Weights of a small GPT-style language model, trained from scratch on English Wikipedia.
Size: 9 layers, width 576.
Each number is 500 + 25 x the weight over the matrix's rms, rounded and kept within 0 to 999. Layers, rows and columns count from 0. Numbers have three digits each.

# down: layer 3 MLP down (transposed), 1920x576, rms 0.0437, rows 805-871, columns 384-447
# gate: layer 3 MLP gate, 1920x576, rms 0.045, rows 806-872, columns 384-447
# up: layer 3 MLP up, 1920x576, rms 0.0448, rows 806-871, columns 384-447
down805:500503477475473512480487561488448487512456519491546493491495493486501504453514459507488524514500461495540486522496488505500520488504473505495500480507490470505472469532502516476525515524517533
gate806:503475522468495460470486489499505452484469468493504490493460467526511501472473506513503485500448477547538510531510554501512533506519496520487490523510486492454507530518451463501508508518484494
up806:531518509491526453471494512495495520460470459455517467531516506475489516500520480476502503546468481520509595497494478504491528483519557509516494486532509504520491493541528501516514518520479490
down806:507485448488491573524528472489493511469524512494490489503521481522505526451532488461501495512473500491484487465531468508470503479488505533477535474530530486503448465501466468497462499540508493
gate807:474520491452506514513554487470510470478526513491530503456465496527496517456515523548507544484501514491492484494479508468528533488507533500497515526501524550467494482492507524499477546516517505
up807:491489462500543486495479528514515510477546532500554467464486512470526491498508521494501528520507529502517506523526540541486534536502528485462481494447511522514491498463526469468501471511504523
down807:512527461503499459512520436494491497473532476479487476479533494479534475469517486499492481496491503481503499473488513460505504489551561511492530509524499534459511475527481500490514499499484495
gate808:481485500455496453494470522539497434522492510495493530506512486525479480511477524532507524493504521462491532472539556453502477473497495524476494481489515434472519526531529488530473513491519526
up808:486524510495453487502512490500522469476499478530553476518554505503480508486491455521502459528548531489481476519497493522502496533490471501501503502496514504517483492507519521492477490490519516
down808:496536515525491446488556493523502451491503512455472514471506514550537507508484521494465505499469498481471495464500514493510493471473488522446495504489529478491479466506493482507479458445486543
gate809:517457502506475441505499516493539500484494477464496557471492479564516529483495535452497507517478515488483517478525538487492500472478523507538504510498512520481454477529491497494467467453492487
up809:521476469476510484484509533508486520514505452478544499475499520504525515471465468425501504475492524483531513483479488493475478517485507481491511488515487498539531490531507481504486500513511541
down809:548519541535489549517513501513467499436493515499544448484488520487539444467561486480489484499523513483513487497498507540451502471494498450510513526502477503525509521510495505545561504449534492
gate810:504542495556533483504518492523533503492508460494476462501520527516484522508502506489507469518502501510504542548523496461444509476494500481511495488499491490522478515520488511501517507479518505
up810:504494477500486474490501521534501514487469466514528541519475511505514516533534512518472496498499473480476486511522506476493477500494529565516454483476486504545507476492476501492486489501503533
down810:494522518469530513496479445484514487455551489480467496482505500493503497450489488504473511520484518507504521495505476503482515501503492489503544520520522528471490494512527454500510482495502476
gate811:522456510535473524507473525448477509470513485502528494466508533519483463533508455488471505490534490508516520471510518480516533470486511449518509527499493521534465519495517480517458504468509536
up811:541537474502515499480547484517470464486510554518539478469533529485485529475486464516526491475469476528452474510473513492533501567492448573462509503512511465500506465480460513489478490497484482
down811:499543508532508486484494494449505502496530507509477507500501495486528481473467509499491443516498449514485548477459480461496521523488488506456505469493498443512507548532496487490485515517486481
gate812:500493522499509516519514490462494500526514511447464527451448529478542503526478488446501502506491459508534466489494496447523495542502511503462518496475528515517490478540481504482525518504527494
up812:475495491497481523508483521485480487461537478518488472512525442475508532516524480523494530467494510450494461493490457509477452543514417487498505498555492502530495490525476539535487524522478485
down812:521449532521508453487469521500501552496510534493564492524498539476539524519515509445548500510512539461539515518527438531503470541512498471472508524514487467491521474521484468514518516533553516
gate813:503485547497520488536497539493524476492506523475530487500467509500480500487526476529522527511498482506524530513525531487471484483519489473520487494499509493531490510492468485474524543498523508
up813:529475540488486479487522502478519486503444516484476533473497527480514517505521559439467513499510467493552530526514530506530481475534512454514454506467505498516487504510523497498503529521478516
down813:519461516513514462458508489519452511534542482498483510467584519483511514480474514482500531536487537499498521498535488504523443505495511514499494487517523483514493513507468482501539515502498515
gate814:453485513514474496502493483492493459498494525528476483499534510496495497482483503496469472498470529497488528462530562492461485525515520496474502510500491516526503525492483452505485546485554505
up814:485526545518505515509485502492499483488535520473515532505531491474493469501514535525480488515499514466459525508539480483488470495535500488510543502480503546501486493499522467489519523497541508
down814:483521507517494511485523495560477459504518509507478476506444512476466452481478504484493512490505456501465527506500531524521491515528510496544532483486513514530491495514533470469504512499539523
gate815:517473511484516496497498524482490499476536527510531495535495534538487476504469521503482545545487503522526527498476510486459491538503505518501565509492473497518495527521521524476494566473487492
up815:502524502468497560477490479509522476486507512536510467521512516554530513522483534478545481561479543493456478490505418515508487508522506509448536500480510511514444527485498478481491487472484471
down815:487505498454524489479499504512482489492488484478513522529477497538511482524496490494539491516513503469528499492464492445464520513537542496516542484482508484545504496510531511436488517447513508
gate816:535451530532538497505525523521485489486504502509497522473487499502520503484486524479512506481464478545533482492518519528524516514496506486514492494513495497453507521484519490503509543467476497
up816:491481459507531506478502486481521515506464498465482503521541510516521539513501508484464536476518509513528537499493494474534495520493516503488526529482502475511507466495467521474479457509491482
down816:496518485474483463528479493516499543479489518488524485511518472485515513522508490507453491552496531504461494512522518488505499504529482485466491493522512515527493511526452493496493490488487498
gate817:516439522476513433488545515460528485477489466545528493461486503521461515494432497491513530538515502480479467508540531495489460462473506497540514507513478517461466505515527533476494512479497503
up817:531534487513490496500453498489511522471489516477533481475481503523473457468468524463510514524512491537512474507523571510506511505513499466546477531447492513492525493501494498509489483457516473
down817:508449466536536510533507477481467467518509479497510509485491538551501507490525498486480494528474520498500498502534517464508508475563500488490492510527533542541513508496480456425505479475460477
gate818:477540509442499531514519560475474493494469534518507516531494522478473463509462485523479482516516501452513531505487515470529491471463525515476462521496514538543529487507441475482493465515490491
up818:477512515479525516509454483527543545533488511500499553547506458513504439509536478474461523535541490515539440503542492483505546534504492457526476504483457527496515463506510493517464525463512499
down818:532531486467526525522522509515503496487468503465511496556489517524478491505477504532533469518526504516527499497421525532498472501535518507553523486476476497478493508515485520483472520495475475
gate819:506492514485465447482510485488511480485485516490461517524536561552479548509509485517490502507492480512524515496493481483564484555515515490525487537467532514513447501497461541523505451498474465
up819:503492505499467512492507521497511538515532491505533475494529456505460496502513470481495495499479515492504536499455504534484479534517485501500523484516529504476500481527461494534461456514539492
down819:533485496506520451460510464505518510461462520523506506493530551522560509477491496447526484488524455497476542508474497468496509508508484501517487501472501455471511531485497464451455440530489513
gate820:515522519480491527507496481542507498488507536533482517487500522487509516476466523546468494518496481519547509534483495550459534459490466484515508508508537489495496458528531522517472500487521493
up820:475466491483551492475544479497507511511506475470508514480496492512517474521473511456478476459487480478494542498458491510508518484492500448525496505482520465505506467537479492493504475490487516
down820:491521481466502505492518451523505513487477500534508452522524492472484506492521501513533458496520526535526491490485494494495502530491482448505488481477476506563500501498476489538510473511482493
gate821:508455481443511476443531524507467490499473485426518495511521487509527522476516498496448506511458490494503521567485565491449465520492479507453462455512534526496474504494481520489460491492514459
up821:539483462493517540515491488429507506495484486447469493487526497481532488523514478510507501511516524457465518507537513510515502537493456505498483503481494506523525480461527517497510483485518495
down821:501548530474454481469515481510485512465519457511493475497512548527505509457454535497501501473517497489494518481518522489473479508571511535446505465467510544479507495514526509492452537517478534
gate822:537466511492491504477438523503481540495498501469505558481490450492472513498532481507489529512486459463481493523524528484481518493455464515542501465461480488486501522483521503462522483509494503
up822:537479506494529480496479529482530494510472466454503474483540526484484478459481512555488488542518478453495509508494492458506523501524481449497514496461528515484501441481508490527501518506502519
down822:487476540494489493531497495476508470523503495529519516521537474513523479487495468491510487488495539489513496506451499484493496470456523496439527472453475497498526566518529507534470499501534516
gate823:507506504489480529535529520497497507546499494494546524462472504493499493468504505470493510512498506502523461517550455507489566438501543473503480519496507475475510503490492514474493521462483555
up823:506518473500509544521498516514559522470518488517496488524453493504502501495589495501496543518511496509472524544538546496503489494521492491501556498524483505538454467506469480518490545496483477
down823:497498527532483532523506480529509508512458516504495491484510501501494475496548468479461518489497542495473539483466486505485493464497483535503467501477512514486479493531483488544507488478503478
gate824:510474504463523470519511527500496526531504512541505514505488567478527497477503488504490519500509496488523542521479522495483517459492479488573487511505500507486501480479469500528528512546518484
up824:502484525509507498496501502516516494490509478472503514491465480547499495499549501504481536570502496512506483508529471523503503464498488479508551477514511554497487466480480514479446511455554486
down824:506492493483515453497529524510500514511499475544492510486507517481530482499502532506520525528498522512520538504481509524483523493489465485539484513494515499495501512480493508507515495529491471
gate825:460468503492474552515490503475494534535498470478518532508512528539549536433451493501504527529513528438501513545482490489471521450510523505507480486511507486486479512485429466538509489472493522
up825:518510484477510492504490485436506456488486497524528482523497477505512445455514476516512499496504523461506516468491479484456531517518501463472516491550467530564519502535514510509480510576491502
down825:505490495539479504507517524528495521540533465528509502464490527454517510521499516486491461502490570469474491465497512490515497493514521514460532468527514546454488518464501515500470537519510497
gate826:490516504502520495488476504556512466492505447485497513544490480527489463476492463509472496480501477495497458488525500526538520469481476511547484514561471471480500524476489479497483497549519460
up826:517522485502509500506539486488524486510500473504457484498524478496484501537473531461510468497529477493473489502476496537493463479524502517490516488468438507498500542535472522488517497508515513
down826:481505513523510457480518509494486494515495495511499484475447498531485515487481461533492523516454449492465522472519475479520516458474523478450480491508503499503511507487501469544475518483490499
gate827:492482516457525520480476529472479477499505542511503483524522509508478512492504477540491498525463473497488526490511513473523473481465486527504512517514564495492480480509532514498506503500492483
up827:490533488531504469485527515517487482502444500534482506493522480533481486501485515510521432491494524466480475531488503463452477489520456532490489523517498456514508500528471483492421521511503544
down827:453500499486521510467513510537504451445440570478493501513481545501499523505502487518517502514458475520475521491512510462490479499530495463506473540522478538511485554498503465473498470499535489
gate828:529505522516514541522516513515501469453460469504526500514492502537506511531513530510482502543488490492504495511468512479525466472516466516461519466534510491502519443474512456523461518495528466
up828:506556439487484499494553442491550517496518493489476561496514462454549520497510483513532514517489498513480469542502487499508547548487515468543455518511519511487489518503529472519524488532481509
down828:464500487486497446497514487483498465498462486493487480518474501538496491519545494447482483454491541497518539483526471499522500495531506537502473477484492495509537503478514495506481504480488494
gate829:516546517548502495477488493509509532494502518480521516487473515484505483484525488512521515471493517553493496483499482484447504487507509504498543520509466512495492494486499500498514518486474481
up829:539511521541520523502512521484485456546489491496447476532562499478511489511483495439468498506485549479515490464501488487465462535497497476499523475503503462514517476455529497534514497534461478
down829:509484486471474457490484490513533453504499495492443501482492423483473497492486484497535522518532479531519481474545504519555510509502507492497483501455467556504478502514512524505536506521457517
gate830:505469480534504500502512491525514524486525540505503486531527516536503500458507461475513499488527501464508500487533507462542513497469506525512500519537490528485483484458498499451500469486547478
up830:502526514487475538495489470491520481475486518462479511542538563452515538451496489476469540495493538509519471507504478508512528490484462515494507479477494525532566524516485522521492544539503477
down830:469512512491489478481479510472523490528502448492490509555514512501514533499482492540506468481521547511440494511475527493522507481496471530511527514530537573466510474490459520530458472475511470
gate831:468469569480478496501456502493535485488542498488488536488517482470520480479503488488507490490460523496521538530509566500498495477469476502463548468525510512462499479558476513516510534519508516
up831:499553524497539509517526511515479521476533532479542477510521500436495522487480520481504486504530494458484494471498491483522513499502523480458503511474548534501529508510482492491497511463496483
down831:485493506473493454507452506485462498521452520504493499543474546497542494486558491486519536515475453479521516556506479510503490500517493477495551504488512509510497520476500538491468499550520505
gate832:536485517540494527462520519496471523510517518489536498507519513491559494487494530508487530507534493497489585527509474486491499536498455522503477469524518512457489490526497448538484492458507536
up832:459507515525502518523514494475522512488502507493551500547499507491488524490498480469528524459506532514519505460510502465532491509543475475479504474507469503498461486490518518567501488512497484
down832:464504529477471513503522547533488505458454502517514511540480469521488501507490492538476522530454526538487482532459467506534529493519481454510480518516547473473498521468543483489467457512490466
gate833:519502521494467525515544482464515481510474453502477488538458549531509497515461451443475461514524489520504526503499527477514546510544471489525491510489540502503517512507501534448507528455491530
up833:477526502443512511521481554525481573503534524476501463487549510518500539455507507438523534460484476552521514536494459518464445515478495469540509519507435498495548474564447488528563502484517511
down833:512502438492550445505480532489493476509573504499516504467521516478490472472543481503536531495497519557520537482535520523494420476450496484489496552477444487520520538509490511501510443513456520
gate834:499468482478520481508474513467468526509498458491486497498524526508470490495504536570498497501485509512533524503477495524524502545485478466509471508524514505570513497489495507488491475537503520
up834:515515497453544513526522449494521495520493524504480483504512517466501484470512504489501480512480529508529515504546456489504514474516496523528506506492516487512468465527509477474517506483546481
down834:491522503442521517506517525479502476527478490506496512511505494526520481464507500504499498500492500531470504482500458485525486492515501538499547502522501483470493497533551498529506478506505493
gate835:446459480485460488482501548551510492521526479542521489521443497509533501543489485439555525469519509507491498501535495523493530483447516483489517505539523502489531519545533489478480499577475473
up835:501507544509505479532498478519493504498484496484518515536514525544496479520478468472535485467526512488477476483511507506514515480507493523493478475522514525505509492496479525497496495457470482
down835:508509546490493495480503477539470499481509460508460535437475530444520470514520490496521484516518506480482468461534516456523543511479498490455532496482513496493518479452456475516484466524537507
gate836:509532564500498554524486536461492506497544485495520520511500493512490499520521485497504495526482499491525483487513490532487492493534512512545514480481511511495518460513521463520459470496516480
up836:502509522499550492466473508515517482474491478480524481442471534525527516528453451481470477480505511498530489535511521522535510522510529515500431533438553481529498469512521471511486450506529497
down836:522542523479529516495489452548505468478505481504557502476489511485502524533503468497493503513470507507543461512497526512521469458497489514517463501487505464482489480507508506492486551541509481
gate837:480499502434501530518550489531473518496501518509531482548494517536526546518528440479511512508515490527480518484525492504528501516490470507515503477503527470518480518519538495524466563541560512
up837:460525479467529499574517469503489522476495471536511491503496509488508477517526479518530546500493483489495498538490509514471511497481447514505521520512514516474479475545479457500495496514456505
down837:489548487468518540504516470489535521510499485506534505517496519478485495506554500524467473525487508512474514531525498558524481503490514529494423487457509492485489530485490498521411527537494501
gate838:483521552499497498486515517474509562564512521514484522499490523474468498484455487504485536544487502477495498493507482505467467490475513481507467555499508514487535503493470506483542511513506541
up838:489500497466505451513469483539504480542488523544515452462481534517490500471522496499525516503457489480486510465482493491509490477480475475503495521490522496428477528517509535518511486547498529
down838:512496492495507521493496478508464470501480504520499531469462463492530505542481468538542457485482519509542461496533493540503525483584543502479513463487507531552499485543541464477529466487455473
gate839:525523491485521525483487498502487498471503502488493553494477488498530519524478494518503510532510471488485517451519492483477497491472537561509510521484533514501538524465548500519521465438499466
up839:517484534521446471510480505495468542488517518540494546498479507503497516478481508528521508549485484493504474525555500477508506483521526466509483468515538558495521524485499520528468483499499511
down839:469538460501515558484532479469532489485518500514483518487508496536560459497468486500512505539492537502493524470526516515510538498501505502522525550535461533467504456473506490485537511489498464
gate840:477494491498510437533489506536523506493500496462499543554491497488502494459480485498481456476504478472481493508498515475530452488511528501500496484511479500449472506543478443544523514499468546
up840:504508480504495507508489486478552530528490519501499477533517522481547551465473496477527518482504473518485450496527546520513495506515506484510483527505485518504503541501441493533569520524517473
down840:502479497473503508502499514520539478460511476525464501511533523545471524508509485524490507483457499521493567530483485486502531516473495456517487503470558531510500442522498500562473512488522512
gate841:525502514491525515501468526505482493469541505460493529516514496526523488467537497531473485526523527530491497529502486530468514522545462527504469516488519508475516468507477503509497481488468555
up841:500491472506520507466490508483510482504497484484428529509487507514478472507507510531512502525492510517501455517510512458492508483499516502480526471541518513519503489547485476559512493466508513
down841:448508469510475535496514498508437484505480503458475500501490511524464509536497486492545527501503513490495523485512510464527507464475537518484511461554488518488526498541510517471505517446499498
gate842:494476525470491503500486459477474525460539498542548503488473502506494517465492485461514500491478457478470451530520491518512495551499510511499511498493536486464494519546532493469485538515492500
up842:466510472515478475529555509503555491491461498524461496483519483452481487507474500484510501510490522481537496499476568518491538509504475526480494496475481455513504535538510460481514485506489517
down842:516465484496554502489493506482501552460440476487484479490544436503473504504533492500496497457470510490505506503487481515513499501502540509496497465519462527483499485499507505502523537526513479
gate843:502485487564545527450479491522484493485529482530513519509494515542447461493514496514452504506467507503496493513505463488535486537490477504494479481522470573475497477492478492521510494518516545
up843:500503495551464489495493555529447508526490454510533480467529509459496509475514511477496522455511516505485451503489507510480514545465524470497489501510457557505503502507538490499481491505520514
down843:536499519487462443439504517492497478531556470515480556507537525474486474533491496458512530465528538517538519545478546447477551517514465462459504508491504471517489508513504493492460457515476483
gate844:470473525490508452529549510492499507479524503526487493476512501491463523532497483482542525491458532510514484496471475467478535494487466487470475478485473501524501478493495484456455492491480507
up844:517517510495451505472478452503509471468525482482455476480474480522517487513566538531450476474483465465512526501515466537453484486459515476478518505502495506487485491517513517507513492560548461
down844:446461532507444485462514461497507492511459496493526503481498520451514507510516504520530502504502484479516472453524481490474487479489504524471495480481553533500483538514517516514556482520473474
gate845:497527501468473499521463492491541509479519513493522491504421540499507478486505501486513562503466467536482505478488500502533475506511513477509476465509462494550529492548508462501473502516532496
up845:545495500505497524466474498556521494513465475475534522508492472523529482475514541503441479480499476502443508538460507488534468501499499474486505459512464473490478483494496513515481519526461511
down845:566524495476489483501527533478498504484501490494472504528469482516552484474525515477474505478503526478430499496499480469489488495471476509461495505501490514548502495531541496506473515523518507
gate846:503534439477516516511488515457522534497566486483490504484534528514503493547514517546519477507486514516538462544484518490497526510534529527521514515503476532457493499515475446505501511516487495
up846:467490523522521481506527504505500525546486445512470521478508514481459492466535478501492498460522543502468521500474492480451456493477469515474466481543434469491519493495494484513489509502486490
down846:506491509533516494473491464497468507504501499465495508467500471512495476445496481496501520509503473510539500489526500533517487516466500461524508560509508478545490491457540473476534502485493513
gate847:500479474519538482513471538496461480471461466482508480507508521537528502481486518507514452481512534528526514490532500470495517511463556549526505499536497481536526460518475479530499577506510502
up847:480524531526490516534501540478481531512499494497532517558489500511513457513518497488497497526516471506526535515465463479509490491515511463509505488467500518493535525497473520502480500499498481
down847:528510504540480511464455493460507512501507471504469480507507488513459506491511468470458485498439481520535475493502497524484481517520533474493542520502467493473453503494485468493466480499456514
gate848:538476497533464518484515527463496462524498521478468496505497518455483514524510535526523509463464515474483525500536521447501509486511502490521517499514535510470483497477482509548461540539476543
up848:486536480454503461465515471464508524524472499482508503541458515495469514488506483480447516540488512509466472478505485494530520486505471531502533540483487478515516513492501477508519507527511486
down848:479532486462540436449527535540567500459446491493479515501459466499499497522508498509502447484530507523524517473513499535546499478493502519471526505447494523509454506495563522513500541519523527
gate849:522495529520490486510475460516450534507469503517468457510486514475490546476481487549540468505500527499491460475515501541570524497486511464534469468537500530524436518526517535496481504489506488
up849:466505492484492505463500516446520456495492486463453463482506498504488533489474482510514478494492520526459518592509517523525491485496512440506539511503492516516460533506534485490474491513520497
down849:531485464445482529477528480507504481540531454464471540488471525514504477488486535478533543492511499530506493483524510496495509489462463485525499489533501556516502492524483496534525532554511483
gate850:523485509540493508505497526512521512508526493448513523507486524491512473454518501500457527516519518521502539466522535424480480532515500485523437484492494488481466515486542517473539508492442499
up850:495492510539518508511468483479504485481500517512481507493548531492495478496513515532485489442530518496504533484527505442519513470496469522558525525536532518513529521500505502483515514483483501
down850:534491525472474474485534547491504497518478485499501510487473477507498492512500491477458487512468463501529492509486486533472475518497478527481468526485468495508460507532503525517501488492543463
gate851:480499458487517500476494503507513547479488505499570502500467474507496519452492519518530561507536459502521463522508507468488496537495521545513487493518516517514492504508462521478472492485469458
up851:522534491504519540446549467485523484492501499501486459528444507492509475491535535495517472540502451477512498479474490548512502542508434500510534511510511476509526512483504491494504466496545492
down851:507509485507516531510503509500500513498498491522505471520464463506535488517523549531509525480466509481471489454503465484462519527483527471500490492500470503502519500495493448493520452511472487
gate852:482490485520479490533528476473526512522501483473510520494479528487436485493528515495470475519467459508495509460483480482539523539542484519475521547519554480482474517528519477520515505506526493
up852:490472462504494481494501494473512514539499506550504530528487490488499517466512535508495491500522554491494510508478551488491484526495493513474439545494548535510478498512488497479513483504485503
down852:493533499459459532499530527490512522478513506510496496482512527496503485530445478510497536497546534528515488541501539535525561485490469519493498452501510492489511507505528535500478522499517443
gate853:507511502443490517496513527488530497497505523494501486516522481499468534497549518491499515520475501507522488495510480474541499523505492498479501500535489504434531510516492479523503464543450467
up853:556530489492491473519521489485487461474481468481508502525508473479526494497527508508501498465494481515544493497504483480492487516497507526479500511464461454480506528498485471500471460479518499
down853:521507509513487524518496507441514476509525542448470559485480502493498488532539505505474506493543512485474499521486482513492525550517487473503493538495470474495522501484486520468515463482533487
gate854:481497534537504478510480503515485536490549482490485463488493491484494450527505516478470519483498502534538516496470519478500520461514549519488532503520513578517468514489516526523488544532489475
up854:515517496444480478504496490529514520536525518503458466469487471500502482500530474491487457477478506510521550500525504540530493518517480496490466507463536494515472490465463507503480490487543469
down854:517489443436524500483503541484473506493494511518499467506470444490456518544526495524531512518480487480493483513518522538516451469488453486526474486546496479499495502508477515493508532496486468
gate855:514489516517494504478528509521499510548493493514570484498489464493442498492486516485501520467445500499444475512489500488486491506496539486500528531505490525452517510496516496523484488516534542
up855:474468480508504504494524459466455504480492516542504483488499528481524510517505517526529497524473496504481512491509564450533500552520511508517522473530531533489509505531508468462508499477486460
down855:505494511463483501492556489481510491526485439466473517454486451482498472477486510536464521483439523497532485498508492497474502478489496517523469475494471540498495518519548518541442488510520512
gate856:494494509524515499502498502521486509533481468484535479441485486487520490514502486466509504482496496487534480490507533500473472518480504500463466504498507502454514524493500498507481487487512529
up856:536471476492493485501509512489488507533485444488467518456509494510517494537501479513481506495533485514501514509473513463492501527499519489474494509494502513485527479517499475481491510487514488
down856:502503527511497500516504507510491478517481553510498487479513467520478534474499494524502499513515480506521509459526514463500503474481483487511523513469498533522522515512485501527470514505499527
gate857:507473506495528507512501512535445520463490481491509491489499513507494517496493512505512491553547523529498492525549487449473469470517493487495519508480486479495482521527501503512463453474476505
up857:488529510499469520488444474497509479511509503464536508450511509502484499534486514493453501521475495477473477487509480470497492493513489463507516520496511511515475477518478514518480528476523502
down857:500501526507496481487456492484488473495500514490508520523456496469519508505475506474490472477501519509509515536511484505522512502512492480481522494457492524487473511488480478491448467490524485
gate858:551524513517479499506498518503494489491500504472468463463483508503510523514506501483472467484490468548508479538519499502502531519418499513516555518529524521508474537517461496478437538521525509
up858:520529524489498494529506450494488521516473463505533440511520482550507506484544459477506580455478507462499558493510499461502497487534536485514466495504496463533493501458483534548521509497481497
down858:542509507531502521449521464512500478519507521491500499462465551540540490425509466491524545485472467498492515509478471506517471482541476445513520456520476494500465491511508512478499484506458425
gate859:548471533484512473451518521539489480510520531496523493485539527498465518500475486470508558483475495526522493502543506584555488475542538491504520500518509507525472490518498474487484482526501529
up859:496510453482517514504455523489505493490524500472517501518506490523472498493494518481500558523499541465488529498534515498518506495521553462478496482483495494519533512499515496460502479507528474
down859:495477513457518525511494516485514488505484494483481499511485488486516465528524501476486495529495546503499495511481489493469496493484565479514520466491497530531503508494550460518497495495480534
gate860:486506469527508514585501544498479542497508499458511475487503478467528474475473462500485527476492491503489507538535488483556460543475478527482507491493483538543514521538493472440491466520539519
up860:504539533515522468505480549512499538520578478454519484475467521464540503527508472514537541487508453528504480528501547491526460540528513490520530508514465500518513488476509502450516472489461516
down860:491436465486487511497484452504505496478463503528497514560528492524488517485546508513458471505519529451504512495488468513491533441508495479497471544467511475477500499487525508558444527517469496
gate861:499463549510448498506506508515483524475474483496511517478461531489508485554538490518521462534524498517507531475548528509516576494504488457522482503497516498542508507511503554464534514506512521
up861:477514497483521462522509497484482536533439522511515533493480475477498511526546493486489470478521472501515525473501498533511496512509466506508492493500495501527527463508493516468521517527519537
down861:497534471473503486475490482489516479497522505526466518487494486507476519472517511470492529440462507510504498527468497497499477514523503505466512508485474499482485538476493459506508484513516461
gate862:510473480526485534504505489512501542512467486506477536506491487489490518531499494482505527500515475470525504507512485497517477485505523515505491485526477441502527537505461539532508493452500455
up862:490549507475519535521488521463475492497506504477540490505478501477538504475513458545501522499541503492508475536513462546506519476482493497505505505490488505480522472514486525516532534507513497
down862:457518464495485482500491506472511464533468497493519518535470494498492467469510502500534540540485518494519493472512551490463474507438521501456483530521505506492513499496531482465493515532500546
gate863:495477526494530502499484497498514484488522496473454539471540532526498545522467519517508515539494522476493502488482480486508451519527482512515492487481495522463478512466518460480437500482509520
up863:504569438515489478498487476493502512461475488474449447464512508512525536525483499504513491498483501532519486494520500479517511516511509474535529495506520499505557522479491501508472481534481481
down863:513456538434503412439482501507499539526517526473490505486510502447482536529496500492523489495491490517509457467495485450500458503521503537553522499472474510488500509508500470459448512464495494
gate864:509498460511504445491512499485491467514523460506468517514496493501477489492511488499482549471466456515507518523476518525481466464505501500481513514496485503488483473493517552524491466521542461
up864:537501454488502510540514506523508529444523525491518503490512525512500498528452475494519472505505518499534550489485481526526528570512525507517504493470498516489582464544488458531482470508500457
down864:491499505465509504504494520462482469499522504463447482497486514532519480496513509521527515503496504479492524509516484532500480500511544448460524469527505510503483494534513466527483490521475476
gate865:522452509485516475514539533450477487510553493493508485509481505506485517560529497470514508522498460500505501531489528515526506480503529548482522487492472499486481503526491492508479516516498514
up865:480499473491493503475490521469483481513494423517469481514475461527484511504488476520563504484526505488494484469513517474450495468510502498435481490500484516503492489520481513496500486507600488
down865:493482498487529504470502456481491457495472548469461515482510507542490483532483526496522505494516500513476499493459485497527502540499479518526483474483522501541514505488498468491482482447492510
gate866:515465511518483522469514513519474528539498507488506490538542481515479518499498485575499507508486478545518462520516445494485526490497497522509506510563493499429499498463498503451506528503493523
up866:463462486519507500512508551500480498488506511517527523485495504498479472501542497494489488519449476491499466505476504470488531448488549472511518528517502503506489514494479505498515443481522514
down866:450493489480563521517530525474438487492496511505441501517492494497443483492521498521487474514497445530505528478537518497496488450475485499494514500462485483468506507487495489504497538471541515
gate867:530507494496479526463476517477466484507506492479504501528511514513487439480468486494496482521480542481493486434503514487508510505531554499568529474502532503511486470459486508523476467441476510
up867:465557481471458503529495522463504517497497497478520521500479475529516507487530446494495486468508492509551521514516460534511480486502512534538509517537495496514536558494451504484460507527480488
down867:459529514504494478488470508506499459513544505518511505460511474529476454531501490527528495469539467497509535506467463506479500494503488520510526467488495516516504494473500529506542499537485452
gate868:481475474503451480489488508477463528483508497479549482480417493540508460512459469523528488530506448483512468495522528488560454477459494496516475467487509477498497505510512521505497544512469471
up868:496454466511485529474494540534527502522514525511533508516506500506535471498485443526515524474491491477518457500485507499479482473488508510502480491474486511482527499461485442552471490469489461
down868:489493487539486495527506478511471530485501522495524519482493478492502502466475528480503536495469474514519510482521497551527546516475511520523519513525525509539512524517452501509430482524504526
gate869:479465555536517459515490489486525514520500500524479511481502553481483493465524515476485505504508453492481499507505488458536484528486509486500509494498476481478522515429441523511513473549543511
up869:467479488553519474499503482503474553509520475488486491515465487503464507426525485525505488471490520559495461493476499502514498511500520473464493528520472503508487493497541504504519503488492453
down869:459523473473511498501506531487461494489543508533539479497459512482497488523477448512501496494446507540543461527524479517501427514469543492488504492555487521482489479487527474474487521529480470
gate870:518480510495479481483497501503452538489509474477515492502511521511485521515515492527510468507517474548479501513549466544553483457459525481504519499496502485508520451533493503538489509508476553
up870:557460501525500494455518499497479487464474513534503513509506523503500504510486479465486484545484493515486540493528489520508512523516540491514486517489508489492515540482489516543493492533504529
down870:479494472458473483473530490526495500532503475492532539503500495469494516499510474507544488500514492471516492508505510560529485477491452539497512514499498518460489476476530507486464494530527486
gate871:547454527529503469549474511467482522502489494467505526520477493494538487485551482497534515475508489484525533490513490482492533478505491459539520500548523509484523461493477504479478477483497519
up871:500489510500527476495502464505483470538491468502505521495477490456490516543501461518472502497494513534572515493529495504509525496536549495492491503500528537504515485559521514541478516510526465
down871:528480486468516481445518521483512487494469527508484489463483512505528454459493474510498478522535488493499486488511472468548478517496462481514498485488489468479491490510488522521523509513505522
gate872:456506519471505482490522512490479545495469488490501500475503484476516504490462499476537534478508532449498504568542522547501495536479524497500532497517460466538514490490503458500477502482451501